{"num_hidden_layers": 13, "hidden_size": 512, "num_attention_heads": 16, "num_key_value_heads": 16, "head_dim": 32, "intermediate_size": 2048, "vocab_size": 12078, "hidden_act": "gelu", "norm": "layernorm", "norm_place": "pre", "norm_eps": 1e-06, "positions": "learned", "qk_norm": false, "attn_scale": 0.177, "bias": "none", "tie_word_embeddings": true, "parallel_block": false, "init": "normal", "init_std_qkv": 0.0143, "init_std_o": 0.00281, "init_std_up": 0.0143, "init_std_down": 0.00281, "optimizer": "soap_variant", "learning_rate": 0.00228, "lr_mult_qkv": 0.7, "beta1": 0.95, "beta2": 0.95, "lr_head": 0.00561, "max_grad_norm": 2.0, "warmup_steps": 200, "schedule": "wsd", "decay_fraction": 0.684, "decay_shape": "linear", "final_lr_fraction": 0.05, "batch_tokens": [131072, 262144], "max_seq_len": 1024, "doc_mask": false, "train_tokens": 848500000, "max_steps": 4535, "dataset": "wikipedia_en"}
Each number is 128 + 32 x the weight over its row's rms, rounded and kept within 0 to 255. Layers, rows and columns count from 0. Numbers have three digits each. The size before them is the row's rms in percent of the matrix's.

# layer 10 MLP down (transposed), 2048x512, rms 0.0939, rows 1896-1950, columns 256-383
101:128142125149117117125135146086174151084066096117121132196132165154142144127115190192159160130153141126121106153111123139149119139112142156124097126146116126130140164122114164116099160113134125104142124076110046105078144134179055099146144094101115161141199053116108132111099150122117165103148085132135162137176152142120113187178117060147134162099127090114173093118104135181084132129121
107:099145115153052101136134090090129139150172120135117119126098164102127107141101179136100147130114185115166161108118060122196103168151145154105182056101172137137089081153106130178160118172125156173136137150110191075151088081044119125131127088161090150123121162095195181134098104153117139174130180155072138173129125158159196158166164170119090151144140177146140132132144132175170108123110
103:134162072139092156067138154089181128178145132129109112090120143194137097104092137120132138138114111100110173072130116090161150135096161152099131116114095119118240092100110165140079106109143110097146127174136171108122169086113117139137133124111173173095173152149129163097153105133121181120124118159120117112131113119083063135201127126092139159172144100116145165107093108106091162138106
089:168147114122129209146139098146095198098126099100066154089124154103102148154138141149135142157147151122147126132090094126137123144150167153123115097129155115165124144104085085107125140130111109108124141156104096113124171174043108074115138104106159131131139127144087156098135196144145085090142146087147139177144142123141157105149127124110059151138174137085150108179186125059164171107176
112:151172087145106105138097174087094151146129058153138102170131111172087158159184036029104137135117116134130142145120112119063143128159116137156067052108119155098159169120233118117114145057172063070118132161148145146063104134078129063090117119127132136194155163178093130102156188087157167142152106103160148126114060115144126129128145092110170093166195050107194103156152172090126120129089
096:132090097149140141184143173160117081085144159179134132135090125175135135113137075163159070092166162070100106145185166133127109109146107129110142077151123163146135097093099161122118165156150121152089121126166130183136149117168148146112158116195160153142183170098161153166192154110124116096164152133170148080072107118082103128144055123201151092155130164175112099147186101131154177116148
088:091108159122153127131128097081124156140142115160144150141179134143146131110131166189133158134103135096088128070072104116142142133133134138146098134117143172154185162099162083135148101169122113127114155128153131131110110131114111107137127106161052102103119134143190152122130087162165160104076123185106092129110130152130143095125123131115181138114127103124109118166127141138103129124117
097:113126102173140119104115095098086149144130130160171137089111119201143087124177144181109173117110115146146097186083157076131087125138090172096111113196136128146113116094089180099136142108103147142058092119100103075152073112116171138122095104087170097097141070142141111150140117122129130163145146153145091130136146118105041171116122165112105120184128110146118095110092133154139103104096
098:153112125176088126118091142113160045149066120156147131141150200209163161117138112114154118088078144148136180181226094171125049167126111072089116129121120125131101121153174143167099071098094139093134099122141142077169117098099168136133197162101154102138140126111128126123201150131120078121114131085122146151134208122117140090170172119149132140172068048085110177174143153132204149113115
101:210094129132123081111143143111185177146128103153130121103140114151151134080137121147126162172091085103130166142088188135114057129102191136129119102145156140093111130135066098110151139121115161151093119060073129132104170134157156131104173112112183116123126140127098111142099117166078059123130154151103106102140100143176139144171119117141151132135138111193114084080152082128176129074109
111:161133145105158114078173129174168146139088136172181115129163176124102103121151084119197100111142031145149101123117130087107124137083131096145097181050139111135106201109114080138144121147150164118190149167140141086095123158130170106125100157102145149150120105091098115106169136112146151176155046098156146163068149141097133121083141131120155090124123077105191150109099113185087118104138
102:125131192128093153142131073103112104146082139151123185161119156101141169150125140171103125078099190137066066116163116107131072137141115128165067139146154055089168172116107145122158109159122161047172127133131121097194171070160148144182103162063078109170139122204078114103117114116091121175125123125163115170116082185115135164137119179095156106145176079139135127116118125075101116105125
101:209155161113153064155079095136104088120131079140122096139110184148123104114096154074190160122126202144077154070135099150122141159103165154131145132123146150145078153148111084167110158136172090137150094111139148094125155094131106116150124135149120097146027130173156106138135090157129158124129093106162179099173081149178126108106168134166117134121129172150156209162133145161103148150139
097:122176078143120124173097123155149129141083126127124132061110104143147175117091105133098143111105134162220151093082136146129114133119195140137152120086091142104119077104201135146083143164133083190135123075166126068107088162131073097126130058103097163122154123124101139125108109078102118109093094187118135156127211097147184157126166133161113101144101126101141107142115135100177132098139
095:154145182155141107143096106098128091134143156113113151145113105202065133111128107078111141069094086088130118156068127110127078118103072105133106125170161024096105162129124138097190103104159163028070104137104167088109166154160151178147110156123109159138140139144099139180140095186143100110193138106153087159117116096147059146149136129146101068105178233130165149165127103154066071085118
107:171149138123129084125129179139134138100146136136185092132126081059151118137164077111124180098112130078163145115135150110093151129163100088157132113127119161102173126139105069118111137155147181116146130128095177137081130130105144117169093158128135109130105132170130161148090101134086124217149135113133157120139127118091173109122092095189062149157117075091161171137144087082098132110133
101:095163170141180163132101173114150115119094113107115139163121099129179104084121153113159158087115108152150142194117094114173186176087099115175126109162113148087177151082139117136122141122127148136160055147153156113116122135180051117099133120123147134156166133124130104137089099104161188089159084120132136143128058121112123165163123171133082155152090082167060132126145108145172108091138
097:129162137144139112178141099124160135130110142145145114147100225126129110127135111135121107123126129180131183100118137157129063095138121064132111118099124109088163107099222121113112166073145169116103142109173128108147064125129151155146110096156126138109146099150173119120126077135071056106181169101145187106146147136131112078123154096135117103139152144136168160162099161152121146130119
094:130163137110152131180168121118153119143094113086147140075143158160206113145123088135130126151173105104173068145159158076195134145088148153163144135091225108114167106142052135103111114128131155147127107140137154140123131166116174110152100101132113140084135103222102144118128066134103093109110158111132066208132155127119100117123082108173115117089108126143118108130110130160167100124156
101:164132128120121103123148098059141115116129147131131113177100128086097116111119127089091161107133156090100137123140171214198129134140031132119130135177127183236155154066108129121138161125063157128201095114143085159111117126135103109163125138123159120108166142155118148142080123157084221124082076064202161083158120085124092113157104084101098139091133099196092165166166110103141137087083
104:228135096130193145122089223135151097124123141156173158104027154127145140163138114140085134123151174156168186120121158192129151121138113129108170131121127140130140168151073109141096128136137140196206090136096162085152124225112160113135123132125135090063122129145151164013090101190119166129105162045158133119052135100160108116124145148090089088124162122164151105158068122124155096169144
108:106082120133098076128099161111130128142082114054111172146144086121146166147098192087121062155167149129092177114190100113140139150101171105103110147095109047136156107084118109129139173137112141168109091148119132174165148136063219149165115100124154079141105153145170160123100092123102074126100166088114110160155131137115133150095164108121071116118132108102148152139114117154131149090139
075:107146111107141098146104205184122112162084142091131052150170154118099102108139167139123135132136109135115109135133082174109055125146101131091136116073138064117198109115170127144150149091150117102140116120083122143124134101141118162136118154095115130172163101097112194147092189107105176163102102145168114150194105099182136179118111134111050120125156147100139148089050073168090115131070
100:128175142067124126089122118072165106160128138135136090165098060112141118172089185125081117158128113154123117108105101160111162072108119099145113142089101157133124144147091136119139138143134127091127092103132121127134100142133123136144149170131138147112177114122050163061182118096123121152111135126064179127148161141155130115109140132178126177119093082093129161112078140151144131136061
105:163129174094134103167154121166097152140100146153110131150107111103159076082105122136126095135110043136147160124153084105107136140142117122125122081119151146179155101060141161103133116151127133144098157089151103154080115141176108142118175136107159180089164120095134186085111116125083118109145103128115112099122095098140116128165093158140099137168152062080120105160137198126136150126137
111:190179152109143121098143098139160126117114166157128106127143167138149069089106088098123119094067150161124175123149183165178185055113172127096165135068084155106109171170195091130106105145123102134117164134099196078101106148165095072171122126153137103125086156168117140139109152151127122100154179137114137107142141106050073120107035114111122128122129136099138133145124107102135067129106
102:155118145096153102125085130117145141125134169177119112136138154126095092103118163159151138082151136128108117155069116141121068106137155136114191139182150138079139124161183145224149151068115095109119123130190131118102134150113132046096122132147120185123124146070154116149051118113180170133084089153126114137085152159168153103144066091161128171121195147166160078118097127118143087114100
100:122099187105144084118131158135106140153180088133103167080084108097163111216174167158158169099122140122109154088079140174141129138131179121181137138088141141076133070166120145135158142137124143146107077117156130077121082116162170111071106149127089127124094113076146081137169147117125056058082178108122086101107135112159099151125098091135101142084152122122089116154163136117212119096169
104:107166115142151114147081132133130117058160147119157150099157167115089156129101094177111115141141197128094153115115127148129107143121113156126140105138167111156131166069129125144120142140174150066088078189120135172122122094128064117115175123074128152133077110118097122119085129098147135063129127110078162129112142175091068105147214158051096080195158124149144136129061094160153130136174
088:142133118125121079155129135109120113215060113112087147126153136131139132146106145102123113155057168132121119118182172171109114101133088163140179119106120214123098157162036113121188096168131090153097053117136130153110152172137125103116096206104136139128127105102116099075119162126064079107126122145197130138125128107151121107136165101159112108134097203134150162134138136116117126192064
107:093183110122119172136127108125127159079133117078150166079177110151113107164143133145123132092138122199118067098081139135117107084135126133158082110115100129152134142151155122174111146175100156062152140144116107128151095105146106102109077124145095123088110116180166105162124145114152143129168123148043142125145202123126176178134056089104168112107132162172134113099078160176134133144166
110:102128141149099167082111098119138128139089116096152093105087108075109120092124116187108175145129110143151108101128105084144108107081139119115110156131126131106138128143135142131102101154117139124102142123106156160143185138134075107116119144152144106054099186155110123149103110126113091083142107128182125159086137120070126116098255094113132086129118136138081119111107137148119162104115
099:123126115108081149122065089169108080153102110136162126118132141050125144146127142134163118082110154164093108086108092086087134153150074135188131187099131044125153157067130136100193114165110118125145152174152168124064108083170070168167134124127083141139071137121126147178132181077146180126118149107135164134198111085127047137110090080133115176146156072169115099090143150085104133104094
094:118128044121115075151177141158095150129153143120167124103162107088105143135145100092145093100127143128112120156123063177125127076135154142116155138143132128104155121127160110141151115207167077111115106110109121109087071118101137208109133098087106095132138119131155089077158084122118133085134172112178158153115135085151104128119141125097131159178101044091125153090112120158169166114120
095:175152136117157134113143097117127103140158137112130127118153142139118120124099117137146134147114196134181177128151160119124122143104096152141157146096120130068126145148162112170127143134185139128148095134118168135117165133130091117092117131155124144096157178116121113096097102156116132139122161164125142084153053068129117115097144149117125118090114122133159129106138144167115113146121
101:135128089099127153141153100225115093157142165115128150092130145126136143091133119151092123162119168149143174107159103085113129122123150117129202179110138101110052135186134177122112092139151101137087140162106116136108200181092108144118184083136113113089093118175140136136130081092093145124080116110181135107137148174151114108173151136149092095142133165119151083108138087125177132086226
102:193129096136140174119162127106122059159129121120172118112129114120146173116174159142122137128132124179131189164170137100088121185121092219079179125113107046148168127135149151116209138057130157068152138167143145036139157106151156158146152137088180108097123134119084146120087121158077121159128136062072154200115160112162111109128151184126108128142142090139073121097126105166148128063112
099:226113123102095132091136114118198142179143180120125152116128105158096143157058147160118082084089110167100117145097159121130130204146139125114122151120126155133154135124149116152126059156181157200138187074122100099142113081121108116124145128112100187098139148135158134114130119155142071110121100125137160164083167100147145158155104116099109132124094109158145064129155131111083177101155
098:157126125147101136105090106104170129119116149125160113098142106100145136191180089123151146175143046118176157168119136158168111121152125125130085097117112163083089133126137165062126113149138120136104131123140119152111133109141130111121120086119098119055126103063081115166161122107137136128099148126143132137132153109155153186165119170152132105103169145107113111155197100145136106112114
102:117141113167115125124162157212147176114150132121160123083085136117192120151187144129145101186077121101154123106114065180138098152114115125135119104143113095103087127223134090078130176139138087147170115122114122114099164181116138148120093068119132100104180061112201066114127126129172105096121113163100122139132206096127161116122128109134130122093061102087104138168085151131172124133141
110:149120083147138142131126101166130163117118146115139065090105092127144080163140140143090103123111147115086103153170143125106193111152153130097127133119138139149126158170160157154143154074186120123071140118183095163157185078157125112139136102125154119140118125121086132122101155142122174183158161201126150123176114152133126131132161164081146087123100126057137122106127123115141120131152
099:109113140120132166123122118141043108154116163120132104093112082096144130150105157161133147122148123123126127178154135108104097140151154140114184137124091142141125115078134155169115144113149111146124137069151107101142079160143165147063173162119148128069183115154168121128104166137070119128140163106141125136143085125097108138112094137179127153165167172101156129133212126109098141100112
103:177169084091140130180116157190255096117121139126115112070177135177089126112043121118161052123106135086105132070123110165120048114130110098164150189170130166158114165087112146110072144112142162111135153125170171126119063111193101072159093126117162085126185123128137115120127163153118095088126108191100212147099157103191138119132164098145154126180120146103133093108107126080137135145175
112:115175123133093175109143145086104112119174095158110129146103112109135148112121120103090116115148097109037147058123164140115164125126139104083176138083125080113137119105140155144117151132107098081103116160059168158074092137198134137062147109168125154080127102114148114103120107161148158087159126157142086104112157127158122112083102135208139057122087170127158132136171139100187111137155
096:060133127144179150139078155139117060144169123064150086160121138119098176098111131105119104088151083101089138073141124149084124050148180176116160171119098140153075127133146161203139124083139094162086122152123087143171141099111153157106128088129103129098126152172160088103085119108147166137125158117092107069093135130111112154122106085170137190084137032153154101133113149139148112150122
099:122190138152072131148112126151107128159127101178135114150093093099153192173193194085114147043145106110143112160133057121098094119133093119172126142201092071105155152085138111137117114170187116119087185118084128182165113113163141136132133060130169160121111157072081181146087184133105114143167085194130136146073185120139127156122083140102143097094113067101035192136101120115178143159121
095:075176131105155127192179120097146082145086104130122149150087125191120135072123079137133164102104145096130152129135129132063115136143165121098146097057126143144142129138151123139139130148157149064124110084147126100113171154132120114085145135183082153109146101154089126107130087068122101112158161107147151178087102096138165119185056091182149108090099061130163120100130139102129114066149
099:118156160140120061096099125126161097138068145117071133116123067151140147205131089142148126215129089059115122177118090112161123114133134101132097125116126196122121014123083114126140149139112106153106174156106151119083139173121119146115113139073142122119183180180147163087092114117180132083146144150111150127137122023057089088082121110117137133126121113119120163139089132086132116084141
104:151149090139137138132110070147131106150167153135181124147088092127137189162183146064149147153109128101185085109103188084122149127108130135137137186101096132121176106142130153120143172128075145139166133107201082086164099172156075096149167099130108106147134159146106119150129113147093159033114144110116094087105180167050163068183155095155177065163185168159138126116163135134074078138089
096:123152230156154110113121120110106114122072152086127118100102086152139123145110156155127162112172147152161100195106139151172126085186099154158055120127120160144095070088108050094119137097148126126141147248148175119141182120125126130131119108071118098101193188112059195133149180112149143180093100184199063146146101160161111141084133135151130126092098095123172088118074178112119092137094
103:092151095136139105085106075121144131137130132130145202130093156186154114152155078090114113090128104192039156147105107135168147115145146123106136114196137128166108150141144106117118135121188099128068125159145147145100151095094108071113116142110141107165202135112114168111150146073152086167128109146097142122120167138101181181164108193133101130132102091155119107144129132191075158170083
096:152127200087128175187136119159092157150116089099120145135131157118083118088168111156109124136079105075107196103150184114186069167179090145137133172116098134069145061150114145124133126080154132133188127109144089129149078101115126125100137110085114097148115146174160126121116127137167095108107048125123110162096143142128125116107123163163166119097087061123116097147154131113091122143126
093:137164194113138120071166137094150099048108174098139150122143141093154109133112136127123162129184105104086171146139203141155120144138112179117127158130158093127176077128128169187107118159175133156203143136121189112133153087119182168112106078101155118153106136101130106118084113130175124145136139158110113118114156039167101107124155128164149164069146151088111109166142146147126139090171
108:092108133139178121190129179096061142158116143099131150158145115108140123090098134090079123142148159130139123112136060112124083197142101129123158129153100044160139142160159102102166187133117106163163073159148137115067132125167128115147147101112147213143140112009144058167104176143140134112115159151150163137129110130174141141158150172150128103099119167106148132133153070193137093163124
084:090158162114118118108081141144135107055120091123135149199167102094084143186106110100153128104142111162086143116069092147137137100129101147105148162124076125115161149087115144121082103146124150144143113119167166146042112096101151128031130098109113118168081133166154197127171154158159087146145118118094178114146120161080107155157151111150149166084140151088091136187128140135136099175163
# layer 10 MLP up, 2048x512, rms 0.0832, rows 1897-1950, columns 256-383
097:128161180121126125183129121145096136087095092067145094103120138163152121089139147078139109097199071088064088173127157094149104099155136126143119121110112107120139191096114155067184135202135073202103148161116109172159114162164113167133143133086161126114194098154173182145169125168126160140136091150122153170119099068140157121182096172130168154132180154168151141152122166141137090109138
100:137081105127112107169129182129107113136143131102115178144069175133119111084097099131126131161105079145098141076162203137043101122127107089159083123129119136122182100108202150102163171143126076128102122184116133177110135082161080144094067141143094096150066136119149129129157108059090102127173104103103109066123101112068179108182081104127109073097103117105114139157048072184137131080122
093:110132194104127130140135150092137127090146079054114070109137116099146144121113139127125094125163139110134122106122167131182081122132144142126211146173077096170102109155072163138181128096126123130113119117072093147113128174134162114115173128147095100150157130110156071114083158170163077166177162143128181115196068158114156143116123188129147126065126107167176200144097054119100094112105
106:169073187116138068182145154114100141136085087122156143159166102148138127077091106101155150119164154134078161142147125147152175090144121080116082121106100123156081168145105138118210135059100123121194132130178099130097122132153108057079137134112128113129155107134121137113198154124123149097107126147192098105065112137125154088152099115138111125137125132141179176139170116170119124138099
096:126082137125169148139086145169146096100110091143131118156165142136118117119083131062122139107206103055115128176154134179096147144118077173151088205113141120086086065146165110119106143112150107158140118124120098175131125141131071127177141152113098137160138161146074115212109107128103131155225167108152124095076128115168132104155098173151133162141083139123162152162160114100177082162158
094:174137158093128130147139166149084190131116115146027091131146115089121165106088118117110144178056155153124120109115139093219111149145126125078108142083137115118139133151149158124102142084113119118127144120121086088129105156103199126156194185122171124188086125147114090141139185051114105147121125100099120142154126175119120104117118140094059119146083179141106172054138129140095141131139
097:097112173169113156140149088107110137169091123164168111042159161161126123125135083136154097143212104132107155112115126150136090155097119132107109085098143143132162027107140117117109169079111122119110119149138165145095110096189110084094124114114100129082135113146167124195168104123092125120116028118090089123177082128133131136092158149061174116151147079150112089172070125130141081062087
108:154192062150145091119169096063134003157139163119141103134189154141123170149095173134168076134153133176114145101117114184114138159078166126069117102106099134085098147103111149085130065141143116121068127108153095141138129145107189190183121100129098153161071129163184109106156141083132090083156146185104137121053042135111138145091172119104171152125120100083118190175164109134106098150080
096:117139130136041188149097114131120097114142103163110126139081173131137118140182093152139168061154128170167180128129108128120163085167134102090104056072226172101126152121153184101085144106160215110177100123123144089112089153187111154139200137068182164179103143152145123135170129111004073090108101104116140091140172070148115077173110116128136080145198177135085170178107073117108149146074
107:174132157166175125152153068128152177125148112141166137102150148144126091040156153135160220121116184125136129117170064098158146199152159108180111125100117138111113134120142169096127151200185185165117098147130134117116151115025151118168147148133158087128111156119109129112158127131066075093151104148098149139104184116048120145080152113107103134154106172143095167121187131167108140079023
098:100100155151091097105077098104143120137156124144103167133133089151193076144095148216154113102106193103103129138136134103139159082111130132102145169104115126141128123083097137126097128105195168141140174154085139105189127126126145129160106040159173192154096056148107131200086151172163108089159105102121155115080110126097120145110135131138132122192156163139091125106135111139137140119078
098:125133094135147178127100039068181112082157111178122147134129154128154114080116156171164161142087129123059158133163112150122154137110146109154103137117091171123052119143166140094103168123139085183137156103102134152070128130130143161123078088158138139105195120141095152164128135142178103074190160104132121121140094084100116128128111133117110172168147131154201070160122132110178156182123
097:088077159116203065132056134125111124194121109112177129150108108094091089172116070078113099154142098133127130178121159166120134154090138137147170137119128081135103063146108166189130130147167100093177145161145164160120099126083116081132151114195113099111124118125097107116092155185195078178095149154122123125131123091114157111117159126085169145132176121168225147125111167101169117136132
097:143129157123170092098119106134125177135100087150121129147069137149120069114090131098113139124091108087122143082161112158131161139118060130051117111116138080164105121094101136134086178128138180122134110140099090148147161151125153074096137129155116188157104081096086117070117134126052169170166142118101106116063112138189116087204135101106126085140079177101146148125110102134175161128130
100:116118158126124133126115124137097102166098126116085133080086099115143123088147115098151149113130103111104072170090092100081113084148077104169122137183156160137142120168111148086122124171090154113151130162065092097099130157113116081115116164086146155085170206115181124174117004138216100120111178152162158108141174138113136108153157128114171084119136095134147107159140145156146130155159
098:099102169114143116136087163093115159140160121159091105150150122129127088060138048134074122156161100132131082130138117125093089134120132084153147110185143150082161100109099051125208131147125140115127187095112109110180142116086091133093153090193134087143120093130134202120163106104074111135147117148097091102142105126110140185049126132129144063120141171062117099141086099115121197095071
094:130155089140106166137151103163146069165121125151129108148086153153136107127154098171099157113153166079214196103107114121092160152152156135093169095130158147172124119104126152075129095090147110163170146156155126204061163175099123088082165149087134085138161165127154102165097131120114158113129170136086158070167088136120126149187115149126083078123115074124120118097094140116134151148108
100:120125138091110120123128156132076147168113079175135178096115074108074094161056135174118170175110121153106122127081090133104149104148119118172160086073022088140142165046198135140101125189150142064113198073091157135158115133115108140113120108204154118142176113072092145121070145168139147132167121142098163133067095142084095100155141149095109097114150121155139064108134147192120156191048
094:097136093168166148146143150127147098129080035136115181091091108118107157122096083135179146147068183136114119099150146151090109055119084081121134146117099146141123168151098164146094134099145118145137151178176148126104138145152124129119124125113124174197058130138151121185136182060115161151150194185200114098142101133148147169160145117070099101157132175147132110098069129114166154199144
107:128085162145129145113094155148094105067172163124111118090043119134102076127143104147089128096134137138137147039138115135191131108141170118129133147194156181153080148093059083111190138130161116124166127126124165113111147131105163161122140104193117079125139063115136120056111098118114120133154133146067140160126118165088154070112132104094117131120147174163161124147112118150134152111168
107:142097060103169151075059104121122148156134158119122134111082136154105136103113108116139142130121080088118163116064180155137079169140102104135107130136096160110110127098120108077123067145133112117076088058095112131121121164139137148088123177100130152149085077103156174126154120100122151142176161185173100156111138166132126063137110138109170161150116139129138107160094128141091162106133
094:096161092119128147091206123078098090123152114149173146148134127123139140127180133121161143168172192129154149147102117072089125112158129144108113101198145159146144141110133087152130150127125149145178111129151128161121136084077141136118112156101150108137157149131133136100077102078158155135108157119091139114120168134156117073119084145131125138111166182091151156162108110114167117165141
098:130120147110098114122137156169166132111158136117081100159097118153118157094152094105140087172093137124156140128135149156136099146111172116118078141133113139225103113094147155099103069094159139194154107131157145126143111155117122132084084152146142058110105113057080139147113199093136109149110102148097109173150133110181136113120176117140159108139099117173186140140151122120153157190148
108:138125094118162099151191177138123139127130129165056138112073162191092094077108180124159118115107120116169107111089071084088109101107194088172146125143155191184119116082115130162108138165107094104131152030103085119097144109123137136152078103075161116089109138178089144103134116074130147142110080165076092161151079105168130145136128145093112082134126059136105130151137120144103129197152
107:114140113119127146087099110078100126132098098144110124141104138118157172168143126197166143175109203135184122108086170166145150105095105146151170116213129105063158141142071131110140129113071101114132136149187104122115119141101149121113112119163126139121133122092185165087117156124143147115119121110114135084127120125074112150095167145114200123114128080164089140118085120141099081126142
099:118165077178140177066105105105115135124139124139179142130137168121074133153157082219131107162157184130128115210072194140132182044131107143156152124180126161106173175125202148116177166188141098153115072106116091185054133133062161125116048070153122131175111168124124165147116160181119169119160151150117103144147052115107126097162082161133159091128065141094167127098129133130160146102131
104:175131138170112133121074133143091100116116144175185098065096158112180179077132086069111160148132095129118084091140143175098091126138168126128168107142108136142135194149102114144139151124142155147125133103151165178179079129132074072130128133099149167131136153111122161148085114137033103100142167131178120114084164123117099163115081113115122113076087147167137100135124179134114090162085
101:147080118144112125153172142118118127137135129149104121161109127120101147153146137127171070166137171170163070161147099156110173093091114098140073155092107074126190129135087154167210144183118128127165109143094077040128112098172123157132089078119131153149144100148133116168102124110117164171115145100132106171101140123163172115137082186085142114133107094166066141151061140154129134096048
102:112113108133109092148105128089119147108125137084141136145127107137138180104127104064095153146093116114099134178119168132133122128127130089183114156164163096147128171112154147096138105167075139105073187116183134116083086210132121087134203134123124127090123143129179117133148148117120159118168122161110154136130151087108153198160116100128133128125143180119102102122097099121136092106111
100:124111128150135133134155074118123163115114090063142097133103174099148082135100085093185151119090161200112101146159118119138103055174131143149091144130110134176114130149135136178152115173141105135112138131140115107169135128091106104081116160146139143070135093169124113086123078173150164126124151153112143048119112082147089148113138127106123188076114207148141087130190164140146071152085
110:150101129148121114033111099123145164166138101120110148092170147123140112106103120140104068091168122182081147107086139124164093107195165096147041142076090159126104141102133133070120084142117146148135119205102205116065102096214133164103094077141131087060149106152140140095134156140108115095112119157061152159120168106079168118134063147128162206143126118117100108085119051065113156150152
097:127121175172103106145200154119120121053126101151176167116151137150154108077159113150141137099124123147134154131120112159139141130147076081076099084147131182134138077140176129056133145112125116117122168169162128083092136145154088088154171165079132144146147193086074140100138135162126125132130105098077154115089107069176118092154123137137083157121146144135160132105157061078184173130171
099:086095119157063161156143128160128089119118077101166123128227099076104107177153169117136131109150144109124103149091072088063129141107103100163087121168116148155139076121115103130139116135067131135153150130214131092156147112097167168135090131095123105187136106131075138119151101152126128131073151168102127155159071118159105140133159045115093157098106123111138127144124145149124108131126
096:085080117100086117148079146092119194149096090193159191129115183100156117126110178135086126147108106136133062160177187131115153178164157117141145175171120074164122107089154150120129140123140142130118172124148165179098101148189181103162120110103176129093152133085185149136118132106117116171050126182110160180145130123129165134116061138130150082146211171166142142137068186112071160136137
099:137122113171090162127139124102139147193182077157136140059139164167065110115131152179162176122149124097137137120151148143110129120115149153126152054117163127155143111187203108146075102125131117094149126189152130084070165056139139160161160047125104146217105129133079160151085124122062119137170107184113153183141121121074117150082099102138123147101119108140123208147071111140114163058071
099:087149156194127143140118115155114128137164080145159166146075113119151180138130047080174139156101201193132169103143145135143156136091170107038125183133139087099126121163137165056119165085080153143141132172143173127115127124127196176097091091163155129134044124144142135144127137115146151075158088049144101165125134073136147190153112170164164090131121206149117079109140133121182147109134
101:170135191096161113073146142060158107130148127150119140123130122145158163180130119163074131085139115149130105103166085156195125086155118014100160116131110186093090172100075142114114105104130117110130095066122156165116089148099134094162129103132116152129145140138155135102144096049112189170183126134158174172068158102135130143105120147199250109124141120121112163133120131154082125182157
103:103090158166124111094103105077109093159152131137080060179171106081111136115127154078132166120078161134153198113123116169129180082118128172077147120155099103118163160091070129087140103163136149185120192166177148120132150086102167100145141127079093141074133100106140104167160138168104133154140172174177095100110126086145138095126150155129131122169164156096113094113098152164148069162154
105:132091161110110139097165135110095152155061085106112123163159127103142116123139108118142124093193158105051111151104098175116097130190083113192151123122173130129094091153140132167117180085137162122154143114124084079160064109123099159129113120098057135143148180176119153149047103066092120104145076087164123167162123150163134195136180163113159143121090130141052164059098104148111147133111
107:180171110115138133180138196118115174110146118111161205175106132127167105144125151131104110165154166157105159141170132117124142113059117150119109154159143094138124206179103111113128159145186087161102120091185132067151141096077144150141111175152135202118096144098121083150138131134101199133125088153133149096072112158097097108092125177090063138141150149109069166142157151121183117112073
092:177143192168145128142099127126145085147108153136130161129144061134128138155171105144127115098161158092179067152115147211119166147113097076142113116114166083143120138126142101177153135090151110153126133132127113184154157112075094160159143106142151098099115159114170137116098112112136132094122129154101140098096083065118093100117070090069090131120103075148131109103065090109153131174119
100:110157126185061098088142144117192094094117131160175117105080085169070127148106167154134124145118169129076150139079142074130104121090091112110145142172147105140107136153117081178105100138122182156137165093144121143084094106153112105160118142121120093134118085134121092125152113131134107113103124119172147115162160147157079163150151163111095169141100145118148130190068123124090148094113
107:120118204056110142142104079108078113067134122159139065127101108132093151106150178113164156137107209135116192111108099106119158112154110146164127102092118093186154122118110091148141156146113171101075129095094107121119136128139128068098110120121139078113125153192068144103162110193171117191162068120099122083128116167104114183162212119172134077093081141184087151167160153127142061174091
096:128098094121155127132085181140076111083132188126104116132163192069090145121134104163140073121109158154165138167084151087108163164150108090165100180189158164152159081115202172086124138125085114182154092154127152174103106138178097104135151100145128111087115098164112085139128118105144060127138093109143168128081086072124150169199158079159220114159142125132158157121069153138104079105100
100:143069108101115103130174143122174081119162133167140187145118183127055151080146141114118074069135143151122147111133095121115104089113139057101184150141065131119180125148112137097083123135114098112185160114095132100148063111065082118165107103108090099130120129164144065067087148154094182168161125081105140154118129188087108112148130086125079102117161096151144149130088038149164092138125
095:143138146129106115146146109161116109163130145137140084162072123132081140183179155192113120163146171135135117091121149146145117121105121124131146144166155131113184173098183112152117177162151095162122125204093158187146146129117223150065161079167172124169132100136109042214132086084108138141181092132102124123105009112089103038218176125137122115055133113217151119153177114089075123149110
102:102090094115110112105063146112119198098078132129123151134119138145172143171152140130100110102158088116155109156118108159143089108149094150103145167147051124153144109118165184142140151127152178119094095168130155079133038190133116108093113134099083158143153171163127135086086193115043126121144183126129182148108073056134181131182092066148198158120120144151126115139123148151164095169163
102:172176122087126133063143120130132171100108101125126157073078136087111076138103100120146089160130133088149140149165088123120190081156127123138110109068134162119041129105149144084104160101156188131184122148146139134069102079128074134102203151142108140151183125175147113125159136130088111120124156130186146091123156082123110103158180150111133115151139154177113151078070092127141162169083
093:103090063123100090123229135134130133148109060164132178109132129129141136166122144145172165061162112092102161084189148112135129206146112105085176132103110176144158145145121146133085105094172188164148151114117108102075177132050143121109113119119175137122136108105159186159122103157104092168182155164105089180084154066160126106133161158101114118124113171125156153106122175149100144122133
103:154110115145178094161137051077176112171185120174170154106140174172175151155141142138104110132150108120133065106125111113087150125136104083130110162127133164199123148185087126135142098148123149130136119162185135110097144144145090124155199130151098140122154112103142101129180129105174046155118154112135129126167117098090151148163125120130162121154147123077153118140125067150090155079142
097:094176136103113125150171186160150113106140154084122124044100115110142177083135118043139133144074136122116140149159063095117168076129142108140083098124155110151124144173114115113175088127120154089128109177108091110114131141155117131081178069194149086139165096129175146071145133152087137174141139097121139121121045116085113156098139152126169099163060147077180115117099042117107119126144
101:097097168109122145148077156205115207128138150115157112047115097146102120195140094148137166128116174104114124151053148186134181083137061115121142136118140129118168144155120146098159131156103083127137138084182166098107107092129149088125124108074075125072134115073123185086124126133166133133156139174173105128172138134123111174121099123066088122112157141154150094081132100143098134097103
103:116123128096128091134116085138061137133154144179193136163057126090181144117115135076065108165127086068140158144166116132097085138129115100128155158084135090140142073132132101166152153090158208121112167123161105094135146104145189114126126133116114105143176070130165095095142093126129158141144122095144143123135108075112225121130138098132092113068141179115118121164132055176111126149119
097:155128151130154126161117192154095092143138128056125157134142141050149153105148157148146150094167078101135181118206092091156139134114142135143155157140101160137066134141094088123141129134122132120148191091037157131109115130084149164148177150087096055121072143090116110138088116103077104183114172089096164129118137132136155152143110126147124118108160078105146130110131085191149155161119